{"n_head": 2, "n_kv_head": 2, "grad_clip": 0.5, "decay_shape": "linear", "seq_len": 1024}
Each number is 500 + 50 x the weight over its row's rms, rounded and kept within 0 to 999. Layers, rows and columns count from 0. Numbers have three digits each. The size before them is the row's rms in percent of the matrix's.

# layer 7 MLP down (transposed), 320x128, rms 0.0927, rows 205-276, columns 0-63
115:500565460491510529493565451441487433430469520459473457523507525491534553486519624502404499477520492485406499577493522522480562541470475578471488506539481436453472518569484567590552539505494429
093:501523546607515534558513511451486554461530462536510493507439514472442473490558439527493490499521478535387540487488387617601490453473531539456544498478497430532491586520574599490528561534561510
119:555473578523563433552497475565502510561440520504474515512395509452566571420507390512535470507489414492499517450416497485542499482483421536475473468467525584441547504468535488548485546470564452
096:468475492371514497447553430398463440436558457535413577395470475496526489482522574482575488445490491438501413532538511446547548509505485518478522513521538500546559508431488515491558441534559435
092:507501439574550442551534449556399520487419558542480571488567456536585558489408465481525499489545425589495483519497567454497489578631469539525550577420559562461493487555526509500512477467520449
087:492457449429544510454490461535439501483500568504538490453468501552530467473509508641456545499512494440482550425519535599515477559447575420478468636483518513603554534400476513521448536620614477
087:521475567484495492572626534513480435551457569486478531441478398426386463441624516448481471525441468483541501499455553569520515470542463446557427442523527453510481419554509485500532509470591511
098:449467431578472566497512451465477477426422555538544465511416539492486430515410489605548499415526440509521531451359564488449590583477515499563532495487492471496541417608490488482485500468429580
101:529412461498456487525481494524461523469464482504562439557543419526419543467481412568348492457462458521490513531476489439493588473549542566510507533610485593468484594448444513581534545470518417
100:510548545500516565454513544502499546518555491458459446503476467465460531500562541565493523500479529521479426516466470477446456502569538405408402489346493486518502475489563441540476518445495525
111:516563514510450473517527464488485481538543422548483503473531537551564399570431562529479435538430417544479468534525479505543554508497487407570434503494486589449465442447509553562418575542501449
104:527453452449522536514499434511576562440528517429422582472503510455563386549500515433507419537488492543569510622500441442513518552496519516506494439400481539508564489541433439501476535425490491
094:597464518519576588457509464426456587452548442506594429472427561485401492466639576497494460550562526433486483524492521488496504562567409508459561435446499471454473575425511442456434426526449545
099:453588447468522524494498378504485488416595473493475577457491479426398553466517499540460548490617544498475478512521418538431498500440556440546563516517500533487515579467410548553564495482477515
093:580535586498505626437493467500489559486466519492489511482434456499467465550506529504428425428478503581543433491427553554465517395597510420484484490512503525444547572543487441511561536475433599
097:470532481472506470508486461504381427343456430527445583525565489467517501582511507488625459560439662528446567519498526501494466450484467520469557458490544469482488545539411507495434505389507476
088:550527531582499512594520460518440493522561605513466516467464596555479402427610514367487542512486577493529490460540476557460468482456535525539371446571459471504437558491467526466451487518533512
106:524519468446519536407440494470479463469518464457490544549502531432457496455492466454526512461503488600393566388493535495473424398536476450529496486508475537562518553445418544531502500613453440
111:482553485487518573527484636420410443568584386505510500543525453484498420559467607583508550550487539557514558406512505471528534495512662422504526430463445457523490476497490477507457461515522485
088:579452538472507435400568495468563499570576628502404494495465493444474454427406510524484494547528420459518581584438454499451441496528551523509456477548479383462490549413519378487481492449534494
108:561445552565465398417529580437551530502560481496497529433428554510447598425486510525565446427499521498550517579577431510441499488573536429389505470479538585513465478433447544524497479508425543
102:456519492434574576428457491427512559528481430602529555505529538509472526470518475489501621528431543492498422467565501595476529406541539479429469539505459502482470572567572517406458527509527445
106:464393465546461486512534459488443510496546521481506552470560554458556471493487522575532462539530529505536492449448504509464544524533613458471514412478513442553469401497370483549466603498507607
087:480503544473549518471484488525570488558533476552594535499526453473451487555458575394500467360523603462557547413518456537508550430512481396544478490373502547501556528479503456536476421590488491
113:586591478482487442468523473422440550442463496441488488523504497456469522455525505619459505471541367503499500523458522509457539599462404506549582520605484543553461473480373536589465549505536597
108:590474425473529455471488430482473423499599416427552443563532542562520523501443433572527525429496505505519455482551441444532478540565452533567497490599524412472568386573541443485517514485608515
100:464553378475498485423429557418422483547440494540433376458485444490516530583484522512528502515477591501498431471424494467547508536541495493524467472481512542380529508594460496515574366415451428
107:530529475576470465568568566483545501431452466576414632539433516494512557584429421469561432488433478374431480565465502472577430578629487526449509539552491514481576426472527402532527427517548465
106:546484612511410490505512490505535581367491438510532501495567591464475548435482389547481436568485515495507481476499455528385501503475531504479525529387494529500405509457397444556469557427591582
096:504482521613442530444541475503575446457520409535552507550472524589482401541549530548561490472483608425477523446499384517567486500463450462478489567417559535507538597487507550541482486534481316
095:499537457405500568411456523536471473515504416489490539505462564449482526571436573453506471551472530450457587479580396456481570582424570439475498500544483502488542486491542510583398572510412554
102:552511508448562510483462478474474478426535454497493559491531378512510502463517424542528528426589412552458506447496534427552521491416426490535468493501510553478513478611531476521536442438581458
099:470463419465413546526526555441488456472489575468485515543450399469426517493551491492509561462526494481617549492444452483454505498481557494513475519465475484467535578520462519561577529448548605
094:529556561520460489512514508486552461548501536441522477508450613484510473403559553584529437471512479563563540531555524502517505436471448558500497444480482500531590541439375454511506426510463526
107:384549513505538516515427456495571568464472477494380501498469505507424447529467541568449526489481561478483447501551487573460494435439503644511527531456511463565549552397413525436513509472457504
096:530539466511457461551478479388529436504501458442526481503495473547526522552596514508511446473517554449517402539457530428418580394611518532446546452516463418461574516624486475483528519421524493
085:426479509456487562415463468491633515489469487516495437558517571505502442513528496512462583516487573532445510538503494540505502524516498520562438389428546480566566477475466562500494547550440450
104:529521509590467553649537510490560554386574587467572568521503542459443447427495472456558495374544435538473505415490456463488432486507556454480595451505515491508489401565451439447450442468484548
091:438530533440454459470498432566566488494508508416485509429496511497544474500423446504511494537507507479501560595545530588477580537564462455445515626479485545508411389469464556539575447525506430
098:526478489530554545534529546499505501482469460476515422453534529387501526449531539412489518531433522460479563502511571546441447463497483425494451519508505497514360375500499475524517590573424581
096:492524471477465607500537531389467493502432555601414457452509382510479452477475522493528461515480457427497408498468484482552511501538399540556504526549585458559541537575558448567489408553507503
083:424520572524484462544467529554461522493466518518495517535431503446569544456547494469430492537470496492507427390568473463484425459505449501468473519481465550518475373532513546505518586575499438
098:547523574495506424444445420461453445447551437631520500533425578583412437450525502460481613477439528582518473456469501500455527484406502575543613426462471498579497460578460547490483500537457483
081:471533349519520488550559459527474485582497444525451456440512440376472467532452418454398485454492566518467519501557505496426416581546500404463523484466519513443506437495488554586469508517544576
103:497456542432560529514520447524535566432512493506474516528409536469366501502457406507469568572554451518457471484572488438450473454579552469425492381556465550564565443467531493452482552555445543
102:427449560513395574529459492402487470512492442482554480559463518451442457513516540538508530452427549559454390543503546559525406441538527496510541475524622459445482491508458567455406464460502402
107:490532482453485533450566572433491510634599553422451431523453472523547442535517533539495497599474507563498474390472547555433515496475470462441443455536476474527523591475508557598464464454529513
107:474501494438547557492509424472520494578487417543502526472466436559439452563517484572497544453444518538415439539475536509509500477481452460526557493489475558470563514503442443477400430548564515
086:506488553489581484483497498463515455527583433396462567446462482495512484554450558542538576469581508544589430514503462558508557476450515520564467479398418547516527454528449600418517507478510484
090:545474486522530507507504470507479506534545501525509529525510484553461535493452454436442543491467458525472563462549461513423555503542556505498411468463553599443489506520379510551546433452496504
108:587479549441475525500510506428494508543487419517587441587558533466481547562500595449445503523447465567459451472565505565523675433357416448584435523503466482489348517427496547493486488455626485
105:475435469543510502476557468433518526511591363430439471587531511581536514402495572592508437488536473485602509521459467447496368420462521566473472601465535495565467459536566501408516478578441529
091:456480505426503546529579512437566467560469516570473420528541515538510426411437442495547591561522558528451496569524503493515472495476463547562497517561454528426515492529417498473478542477544530
108:558487452530442494537492565569497533488477493411543402571515464487498491460523419478518369497531486522469490532470473579558527556519527514482503623488531527444468595509481465464518593450527511
096:556548471458482431549470569408465565505474499535552533528473471469495464527542505481522487430639490438482475457451569510501616503496469443497555512510524440495486523512430446531502534361501540
086:493453535541482475486533485555535481501472489515572390511436594537503416547410489475464476553446514578450518584597530495470577448528464472400561466470467547418547488472446472555483549460517511
100:496607469518542384560462431515486433598516512489566470502437535556512438444497476461519470499588561502435475497461422487528539470681545565449536467513461520440525480514479513471492420529578534
101:483548514424570447564479425488439543506489459456468540488429603484524548444356536555377529495485514555471609576443551520487486572480493459446536509532532456501533520495522421389532493464444531
102:537525571493550436499547479478493521401496496528554594427418602462553488487630438491513435536495540440485395490489462520478527559568441495467542557414477546416573503421437470467398514506512472
097:566453452579535533491521494510481472438490487476563605541627519525471486458553576481448478465450468448584527489448439511446506455509536479467577524515482535464512498444511417525502559475610535
094:524471511500545575453472516533475480546534552458437539456504578472543513371600421497527501539576429518560546612523466550522502513497483449524516512472525472522305505559568523454502470461466428
114:452421500460533502456501561478488485539571497580463484541466512501495508463538534530518610421556479530525582551529573485486474565456468450533476564371483436502583494452411558489433430463469602
104:485554503446534473431508501453512462553554519537525516541428411487535455580491485544529471490472573527603480503499520475530450481466467505588605462496525428514454468492480542466567543463508542
088:530565553532463463523514506521521553547516519498486539429425480455421500492448505332509519478407487421378534574491483560537506599478515507497588542385466422541481424477447537495469470546547499
104:534384486442444456487573357543526472504476520522492465545442547573405526504555499557506464553576505545498582520502447526507573486465536501522484462368444593537489501399500520444561464555582480
100:486464585500536446453528439466455441479448547436452518514544508433522507479475542469499435549474584581544522539568563465434445454490519516492431570478465543566537529544549424520437535498460499
087:523616406481524529484431451459446479510545569471511509481549480509529466504449591457409514582491538467524505454514573485476461459566592542578506406525498593463566460439474441514443418457465434
101:499462469579392515419475427459532454464406516444531517530586576500541569562491493569425497463553496484532429524517547493480418465550453513552533581488516522453484533517501495521535458499574453
092:495464433426456451487446466477484458545483575511524540506518516551535529482535528473457541532482552490482449503507611481345522431474455488440434481528573509527531530516500383441509524517506516
099:466398422471672559468445543553541493406450532454580565536482520514497582493486527500403476548407480491510409460479529559409473513571489524485472478533517480473470447452500505446607540561557469
109:531538532415540502400415479487437507463522489420415478517361559493590467448573449549467539511525530490517496525516588491481435451467524394545456490526483462481502491488502483504493582505481519
106:525476503502546464508488516490453433566564605463509470538489456481509548477430477454517559447553494536461452489420479455509403620542500543529472531603503511474481406538458541558480503409439406
# layer 7 MLP gate, 320x128, rms 0.164, rows 206-276, columns 0-63
095:554573580456464570505512485486485617459572421444385456346530389516541456497456513410535527442460533535504450486476504604524549499455542515565500427494511439542550555501557546456491606571540470
112:490524554414492519502454485494464540497442530432488569424501570621383459424510573511482537482491544487545528497451498415509421477569511549567519502495470515483416484606522484505532428531469553
093:453467430350502510461466522501451496429536435478532557477451482510447473507551473483512478541546467512514594487454477580513462600558518555469406351562569483536548489475558469521538540487595557
090:507570568469489479545544518559502502621593460472524395581452516588488537499427580478523530546596533478484348471566556448530429545432472513552487471483480523505437475541536508474488446492482531
091:495520574398511510500477385523525461560487457430518495495496521552564492484622497377533444476504502547487507459555486519505565443583517488555473496434477522501398430533452550506402521515542531
076:451466483411543510484524523466406492380445559493489521576548600525532460473478476514487504436476487557498598369499493521486484521526516527559455569494522505495535445633527475495505489448512464
102:453526490514510534470483467475402559509471427546543570544605507553542429530550544453405614520475492410516581555504524525556435473457480590507434476605503444566459451511577455528535480439523447
104:529522554456448520568506517390511445462617477486448524546492466535478571540558512464497591567542506503483466544596550503628436491458488439578558453486519536546447495452434499494500561430517526
103:524492484455524455353478537497542530544524547542397534556548506544444443497506469519511541408454528439526524453506519495505487542542387454437417452553441468565580473459577516508581473456452524
128:604540474441576465535453484465567457492511510520501477485500563452450450454456423601442465427510534506456604554427483541542500500552460504537543560436573481483519621516544622581399453458506462
100:445458593385482545527519516493544516479536553521520464505510644490489533520491462326530491534476439478625470466525528503587526476549419500563477476443516468504556486508497463393505494611510494
099:502480410532447448529460530536450422477556599623591514530471448515523484531493412488527542579590536518612494524414490491486439424506570544527515461536421482451488469407565440494470550472486544
102:442411554507536448587513462407422530601464530542551503564421519519549499518434435590468519559578430503467525488491591488504483609490401502554462464502468539584500477496455368489531502517583555
104:396504458493533464552484508473479332480494498505569421522561581610530539462508400458448547471499486593519511478455493494505544516415493487483551485508506423526390462459481592453498469508530453
104:465517556513527475470482492537472530618518524539480392534480487559470400518484552475547490455511505551370440424504442502485415572467517505545443451526519475476497504513503508436521605599572526
093:510481480454506404517495561449576538461490608541494454534486518558602525546554621527481481479394508460501466494556473501481427452521462446527476531528498516490527445643490481404524440485430525
104:598425575431530446578480487448466487414480456457566573504514547505418519512472541531560468590430494498505505498500553555510443459497513587538544535508616539517465555447521476540515487405523475
116:495475483531510459550590393458495505520522513476515499519520540555562612559522461500455458447584562489496482547465598393470477494624404455588490528523511446570528448584447554471583486503430516
081:455406485595441475611483510527435557500500484443506554534608551623469502563544485476474384485508532397469470527479596500513484526556475457471500511480485520572450440470419589461513523484549532
109:524479483532390429431465577436537494471473466452470605572453565514616597513500496617525440489512481527605537502565474535536529494520529606488500528458483490542459537493423527540510483528454565
097:513512492377502527455433526521490549493517503557346437453460532580480568414512564451445581459476424558491465463519485518552464475456559418518489549523482450489545598417541524446505520512522568
110:497558470524506561561575529431523512505435515490473517530539489479477429481444486473506444414451456569436605542492415480525553558495441442494501474502584473462563548553532488394604423472524448
088:489444559440473539526508478479454525509528511479477481412485493477513500445537486499567446504531449529489522515514400475426547511563461487453517448514443591619436495491473456494548534615422495
106:442542431503465475441509516494437527411488479427483497630485497495488533492528535538464428412558471495461412485542492496523501513537384525509527501537484448510450484490428508547561464560533591
105:510459401506478459628497469449487529494501437476551609588444605555505510498500425513511471446508521508521565464448447423415477539614489527468498555522495477592473408511416543562511559558501365
106:454477578381476486533583509451560562362595583531464510439449523448464499535560508404449479510548397517550457572588448520528486505559551532461479454434450424517476464526478529573594542486497471
111:538529433486424564566564580463488527499477429531452491427445537502480477531441477539525546477482563485414482567434577441563635528502510470430495390433525476552422517477506559547417544516501439
107:561480574462496532519460474531421490509554469456548483488580499507447505466464420624579562473418545476478477596535542509565552589539436569427512497510488480478351502534513464506502517507434471
096:536551368522435487588506461463459474509468502461531502560547440512550522510516569397438537557477548603413465530592474421375501492444483508564435440467451508546447470532504538511531485519448513
092:358565417495445574394461496534503551436491481531384538516567513494499451549486517500514482426548505556441476476551481413479539484513528466553484485491459479523539523540463496542445550539453505
098:389488594507506543417595453519441510539462547483461524585576507541637506467446590469484471472479459450478567463477556458538479405521422452533453450500537488453491495571506548537440422532497541
100:538438416513449529454560501430478482630506461586461531513580502579529499474394451575421488448519464510429544589418532531511473486581432511504492558507536596494493520499457435466498477534518462
093:566506504497493582424543371596490561522454548477482396440525516517573487461534507630561532478634524425467506581509560508533494516480472530513484457461489476532447524389463424479543495448455552
102:563489585452506459526578545496491398482643570400499459573505563519493550483438446470469585473443558478508517512431493452496440523551518505558437502515580429574472518447485434470555474525446554
096:550555465568563423538511504589497501579432512498540561506501434552418546426510535514529506451462540533558435448549519497552471490487457439582500480546529466426424546431466621483401485462505416
084:478462507572404535474450529521496584582555417518546423538541588524504489510547492519500522503555494438492562469425495513411561417528491510540437463542479514567527436487454479365584598532407529
100:513492532554508602475444519528491520439602469484529502465483510448501414509483482493613376453602512388460479515510548563526540475553494496384503423512448471433470543491455481450525532524542553
090:577630455571454452456499455515425519505493476434498515555447608481492509549461483459470610528516531488505490393456441452504398393496520491550495563529515499491429476558489524474535569469493584
097:539483532446463431461514487459528439481540592390540591543385498559590527546499522596435459434427533606437450520483487492472486414588565538508519547511555532548607578523512474457486490548493430
100:577577512550513506497541521393457448370442490530473497442460426565478456541424494532547445514550477567494468510506506465556462482494413469500526504470493492485577564561579454501474424479448522
094:468617522472511464496547499606401473538550505425472550622446505516425485497513588515560509550500471474524435489545469490564417565433462534406492487535525578431521447524549512552522502452474479
100:550451468501436412544475526479448542484637482554423453551438547419514496523560513521566517468551492541450545514488571581540531444455442558531557495573510538450509549460469435629477444376493477
085:430393592455519493554448494433428577509506501545454537490452534451579482495600433525487573464429441550455541581490433582416509500574495464442538518469574492562497467394480485569508559533565495
096:446581601495483529483494484496503446568467417539437528463402608458509396546461597469539546508525468603447551508439488577441539440510454559521527492557538574525405462493492449485519527487452569
097:472478481555500428574461428564601550422500472526437453457618486533508479518531531513495471510445493639558482532463434455511526530471484545555491431472480468566539537492533451461605561438515440
101:494538485541608522546529501443552441573572441483529409543454469477416503472491451552615518351465459458546585465479492568520457504543450535458437573490504434498502456411538450540442515446539482
107:418484481524473447490449511495509575459484504519554527468474508500538569570546466446423448484501546483533433456485448555499491426558547446448584483462491354572496505461533543539571511514450454
080:461526522466493550486460503487599386509494492412503529464543579509521528505450483467494458450467472532536450538467543618409478477552516498600499566533541585457398502594558529483539401492582395
090:443504501495518440510548506444583516539505488561493582512538500518454401557517533510546529551584483469509398461470580553554430487526464449533487479449445483409467562514614546495494453492471523
108:549567477515508479345419535465482491418465489440499509537448565525504553549428455476505462567586493486496564536554568553476470487543526527564489409544544564456526485555519492446468431512576554
101:504551465403512509522496516469475409464602436444548467489548513477513379510446487496569461491462434517512642499470569505501517659580481483548479506493527531532460565480532480474559348552573522
090:510506564535433544520580440495387496542504536392430494483465405527497449420537515473607475466470544475504453483487474428456543556477521440510475484534505564632468441567445514496547521488465452
104:479575528443431511498547459444504471530509485572464546509488555506476522545479457455496411485496450440615498579483518506534500516549457521532555370568500515604537445484393519486560495458565491
103:465598536447479539523480476467400462483499482469511513446492496430538511505473404450567608547424566526483467446506440553478473554573554533532507529564569509552536500483429493503488531471502427
092:533458510431505547407455503506518492541474436573598496489506483487459419509451455466520551424486480544480552429482526518458478509624382469540479435508439469475568490485575527421589501594482486
097:477379515514479599510481612436573545445548521462425496561475502484502529477420547546478574529498447519430560488531522472570483500426487465433505538510516481537457478449440492500456567536437438
104:486429508408462482534481461529605532514390448480504442555465495510660478429601454483516539452462427513576558529516416504464526560532522504403469435517504559534480421497530460517530467514489491
097:437517517475389503585578453464489613468557542466551449501582456480579453432536564434614530541499486436510492565563424446571447433481488563450582570469446648493437494531507452524470456510465452
089:402513513483568548512467511564421454525467520614479463469444472399472496521495495497525553532477463423465522494481494409496468466452517497495514565512500492556509491466489451524470507472545547
102:490546526358466515470512558512460485478432386560508479488479515531433435594545619537441540496558558557468456472427557466381500460542549491431415493456480597536522467490429450505512574590448511
107:532495528511447503515603494488501395579506498539438494578495446467496528414450539525517501548446558489514528490525536552556429593435523505501440529500530572501442423429449509408458455470508459
097:451426372557515488545483470460490453524515429511495472507565550566511556562625447588510525436582549460487454559480533429481503452475495527445400524507477479486500508511554469557472469491411502
091:497465582463486536480386499499546525442488452522605496436408498443523524524531491398639550498479417558521556502450499552510399586508505478488521388523521469582514466508473514515514543586502423
109:537527567478445503490485571444510452398568543455411537520475479428556522533477509413514508503528424523440493492568532458566502531626392570507539525495545405410526489461527472466487435493523502
107:488507467458500514477542503471617481486486489535503451486442596527544420513472450543461475463530469496421587492527470544471533446478504503498475402483549546541452536444584565451544503627427450
097:526479576478485607477423465418490534452452429600554461525501564470461517489533467428529491495412404528583505471485487520567461546500557550510517539485525511514472526451499477548451547485467408
104:573517514532421516541493464528487462520548466454557518537448571538537540525442415510515537494486541494443507566479512450495486607493501457545520426526483514514449477420363571463462523449493555
095:509521559473508561582451540521493561535582451557602620545487441422523498551467480531565465521537478459581467584538528546542470511524568452543466594485456481489425471444493512582483422493492491
098:497623576441431504550490477449452466508447471573552554427452482483488474508552383435579462499473485554559531481483522510511490483508549569456586492483531535536425523539521526503489484460495484
116:568434475465512491478530417473484590532568559475498577581472436459564509497511442509445511476502523526554534586560565514544463557477453420501489548545458425548489464586464508484461494526482601
099:447388533415522547554550467443570560534438489485459501378442497512516531522492531510487493496440474526506520444464471500510597445548493519464530535499484546548609546468443482531575550519478481
# layer 7 MLP up, 320x128, rms 0.159, rows 206-276, columns 0-63
097:550450403527598413425541522593528413490462567523498471558494529519516524495441537597419483567539458487519461592487477508512459526564470522540477517452473500484452544518511555562487453503436509
113:407466580476443502527497515549547439501574517594507475544449507365510449442514501407541450485413455500551477646537498498532506529508554480586520512599477511552486479556493486549532544489548568
096:518535443499449472478516470444401456416534464517518550497551564457473473505610551422511493487548459567455586470509476532515443539547508525579538357549587362494623477577511525468520540435548571
099:510538579519502469541555515594474422548595461436496423577494557485502530497489479457554493505485496447490435506540541507490437495479425600561456520502501493538483555557503536540457519464552526
088:586463506509456501495550480515496503512516652445459375601497511456517536497386493513491477547454513507457376533494573421554574579429431560473534474495500433512499563534530544486481562434545501
092:412448483475435494594523508483467484536489406515587490507508503492519477451585496418463429566512447532539511504547490523437470510520546359474514457555467477587542420592475481464515506505543513
108:496521434555421486472455494414448483504482418524548537515531511498509453494542512571531572410521554512516529474511518505533543415478501535608365570559491456572556515493547506524549499435446379
090:497478539547510527631543533377503419447537465389548488507482514504524571430512508499515575513488482523490537530638468497530474418480511454589564529490513572518411536497458534464545477474528432
098:536495497516535455443503476503523504529506567487420536420588512489477423411578536509450588425523515406498493519496505515525520506560428444441383417511503483519505555494554529492571470438484547
110:567512455459599479493474446545525457531569520463481510512535556420493438437510408582506508420570563470470585574401466551506547501525405500472520535418537467453510655553547523550418485432510490
104:557504517500567573488500463502577554425658524531489550457456502474475537483494566480564396514500465457521478609517447431541566496560548573559489508496478477532471515584421417532456495469502410
101:464502529534478630504482464399387509482434474561528410469465434553422507458537570497521489534483456522480515479483544483515442479531469587576561474516518471490582566460519423419386467527511473
105:492619433484533506454506484606528506428543486536493475352536462486452516436509492398604436462487514547532442516521385458502557458540570536463533449404551433492485467546532606496479533544394466
098:630523524547511563478513488488479393480526397476480470557500522549520589518516496504531379452518518556489484477436510528548456469352540543599533551532548467543560579468510522498431418470412453
097:521467508491530502452405471458492494444532467520420593543535607437569486502542480567487587568428582471547535542545563556462602447479490522465541568558498547523508512487494506574439452432479515
089:536453487533524510540472588599448511491465486424488418587507409543461498498487545405464523475427495592470537437529510538435545477475593505513435461518539516504534489531453466424555535487472463
106:496512546426521452516469535507522501440525472507542579529498560532477455514456538520526464545445463478473459494526507598467469432478599609584600548451552482480486506447550517570503473401529379
112:534547500451404566553546545410505561474518501449536541479464455540524590541573387467483458588624466588521532505471460498484380352494464441521438423563512566493578390438617474507548523539491532
094:491541528491477478420569574525493452398509499574459543487505464406562466534461579419434515527468443510492532534571492410552424570436565574535570474467516515515563466503596468557456450470482423
109:435480504486626495540398580529499545471440428500569489427545601453427486499519495484461559476507524537478480520382521594461544466478529519486526512472578456567555451499535496514510573594504421
092:512464552442510543495474491486452602474464496574412497563521502462549559413583529444534575522415470499484361451458461552528526476485490483499487563489514459453552688507503552419509554480511521
107:561520528406465519491539461483560547579520567431468535481527545513523526467433470559482464519503509405552468602623441504497563476557528421457444532433466464540435452527431553445545447472448445
089:588514479521524474485515552516476550521478578521480465506606585498553500489473366500422462488569549531503467486516507505478521439479537577594546527400479373517449555546458566372506509555492416
108:436573405520489420513442473461485452553425553552450452496582552606481541540585500621587424453588498473494462507410475452522528387545522477501461470486470423529460502477492413526514572489467516
117:603506398492530434412494514446527392436540432413537435607522515513422558476479345476420543391515463426501479462554507537538450521475475508557491504486540463475498490446521501497512530527541660
100:488581611551452445475545453421529592471553450553451517436467487460402560530398580490451445496374498520479360435604424532545513468493501485463484535484437529482534502539536463530536455486490486
110:489521529475546426447479455495478522443432518463472526605483465456454531523565544378439508456506433481541462439579439551509419515485580457506542585573510508472546490525507451518513452536514557
105:404537442399559462448451536467460565495498479473440489478427552522513517558527525424494492501593492526507546508511506533560534429530499504538447508617540480563631425442577566504482475449495558
094:475516564427552478505484475533511523415498469427478457537398420475514518542431469510508506550461489614468518569509504410425503507523502571479452462552587566439567516504582427560592438539509582
095:498565430461571442475555536592463483472518516537480476517452515532504570549454446513451505549570526519497453481458454464418451510538566562469511506420488453405549480545464551524538550531487500
101:398502481468467474452480432495461490537490464504538516588575511510446461498470538549638540444563425444544590530499528474463534459494406504558459476489471544513539491536549555536453413464501525
099:489551562548459564447444480568488528538534471434474460523561521556484475507472512520524499539434428500491428470547509439554501569433449480438523437601481592491435451585548444487526480528476453
089:401469548522585498408566527576528511483548487555489506404511469458473485447406502463544497463508481532480532497534507490447471580506500496491485467421501459423504510539478481528520469612638493
112:383555413520515574505456509504484561455504521573463542419470508525453531504445600505503431494510491480531483413468561563505540458432471546428562470441473554463535489456506561487454512578494522
098:483519450515500446477508497403503448470509545496476534523468551546544504502500430547442485566495472549462460442522550477496483486439504467460419619494576536470448489536441511530628465517490623
095:473463446413578526522493538486574496446426516466554564517515453532484502406469519457474511512514526508476568476482569490447528549457615490518502471513478494519478446514497520505539545571552506
097:498506509536426562448470482518468473440633499496507539524425425445524484473543512490623549472567480450451484499507514543622501543563487547389483516518494485429506549465480521465464506590511630
092:467389610446502510533422525497655540506525541500504506505546408556517464491465528551498530437443425434467485476616470543483520523532453548514451528447463472586495485448552468607461484448548489
100:506523499516559542442497537577474461485427447452536459495580477426535517423580524442515522554469535546530521483597535516414493571549489450480472456562501477416395392483433529485540569542460513
099:478511444481486561548437508496533521502534568471428503437422488490547487586535534543509422472636440576515500487474505558505475472570511550483461439516467432500470460460432499545514552499442636
089:388529520507525561522506613451552438466417476515489623517461466390569570462557536489514540563499523494544486476562466516431452511489528479548562572505531553489427415508500500481511537562524540
103:557476593481516483467419452510498465423470435511495559509426524533485457500495405432587543483477462599516557522469420396537548603494443558548608493547495468494524508506577445509488532559574464
088:503612433516519514416563497506466376460495459472518475517469432448425493490455555428493531545498473503484477520558555508603403514448476458550467497524497596393514485545539487463454433476505578
113:479412471388550501518511477558440565440519531443528544488487479468433465498504421479443550579583488467519507496510515410544382550496630492502504399483506460563613408495488523527487531546514475
098:493488557473579525455494525441476515558520422515539532564439517441429464497448481490506552534464557427466504342457561517594506487384459464459445530473538549464490573444565558435459454508417576
110:459537477498550556509540485503439469625468493547422484520443563465570455497446537559497497530422566583483518386448521549492613475354435505428499547461601528520491575423578549505504510485469478
107:521469586443492557567541507504504468581462497556518503487543406523441396557451460511570523484464493496466502539463598448455467571489432565522529521504563550471529587513441391471438422470621506
087:549556461533452546523536492522418528504470566545549441556524473513501419471518490549551427447478462428462466491488479445552477464457503478508517487476523486471534546575561436597457516408489532
091:586399514565571517514501506565452490468522514511551572529535509535452579443420484591444535496429444528458582488540426485419641507502486603462472574561487489504473480455371565509502511506540497
108:461484532416495454401470501499507452444466521455536525439451533471536487513561361480514386525464466484461510505508484503504490569564552600438555317548470447462594519563504606518461554542511528
099:482513465429510514542516524473535442470637498463510390513548419479457418401529605532501557512478478456516586502453495603444480553525484491522514495487536565576402537526510391434577483573575497
089:440520423479478478563461530487614512402489436537525536467469519611497565555478626515416408592547494554547547482545523467458423490561504574531552495467501517429491528463462490516399426594457476
103:462520554441481431529567516487412449538443425562535488471501527493465533470463526509534500443512555493458562522491521572522526541456481509596556519554530534558449574477572515487489458393529458
093:548347523627539477426528448513567482500501472608491547483564474510403486549465513560513456552512535571447540619506542505596478505482452541511493548492480588451447448503504560493495439457501503
091:580532500522517512565498538525499521539509505532511453494452461502488431446624380517495486441608466475557408574472542558467539514572443481576526467487417524488471508445469516475492527482575510
103:518481455503401629528498549473495567527489554479411424529554516540512505500395576532490529494476545553441494439491592532475486470399562509502452494455540466563442470496518490480479578577428458
095:491499495427520419575555430483563497494464487539438430482421448428579430455552509432587524550485499530590521436507414516564509584543517529425441483486503600469586523594494523515494519504457532
102:464428465479518461500384536548480565588510504528524550432459507518493520441508547470440536588515522564520470531470524415514487528433597489491581483529518459501448620412500525514597526415474499
094:497430461515470576537483440584488435533450518609518478474491431506484390492584500521461522531490542435562517508420558535445452458456516487518516519531499492565475512536521447485465522425479502
098:472428484633485489443446471427541474460503586450380534545506552423604529503465476458583512568434471431497562553493541532559500581550436562560580483495517499508479509545509488555488477421488365
113:485623532501583553523454487515410545330550498422543476441439503518510492589547540509504495458579369454516487563523495515474528431502413588516526407523435532526504592529521454546484374548504533
100:543538582378525445429514565516536598499499458455499529544471434466580418539427497463491432520449502657577472469494474498574522493542471502517529434576541475580475495471559531418579582582489495
089:514496537449516464495467459489477482465582419518551583524423559469498470563605544421554594503442488453417524534449498539600426545555479425445537448491513379510452366477524486460436461534522506
113:603389466522503488479532426506527509514500482476521602444541475598468458531540465429497501490443449526408572507463423543495585592503559458536521452535488520516454543620533570509529434452477437
099:469477413431454552472488439450556497409497462553485563408430513434558475503568576505519462550494602370468524525486511533499515516557498587511497456501558570478512453476507522447563426551433449
085:501503523499512546515439528537476517435405575504550499538483485538442490440485489508521476632500429456539572429536447479557462605446509512570423520412519559538527518453536431516510453441534537
100:435507504540438465586513505526500413594451445481578594549408618486509517450434543545579512483527493488422532505497552490473605539478502527562495556439490480531455458550436498542511575443455481
089:551572545530533516556455492534508443492493457474473532484456429394497444484477532481539487512440493460507514502609458513545496558500621479542505606503466487349492485440497549546519438500587461
107:481388521500603517486484499566531465375488534464564528494551430506526528367425522468411433598431491452515544471594610527517472463473573523484464516574495434523535496474515622489510593541531561
115:455572416511552508444459545506540553571552482609466417453539508526516486398499437489600414412493450504418504481468432478481614385471591483442532492381436436426511495515530630527487590583522407
096:446543553395519518410459459514581536516476436483471530476440477486478525548412514529503426529424474533509514510486450587484569507518544492532548540426518537506599516475552499536504531482548485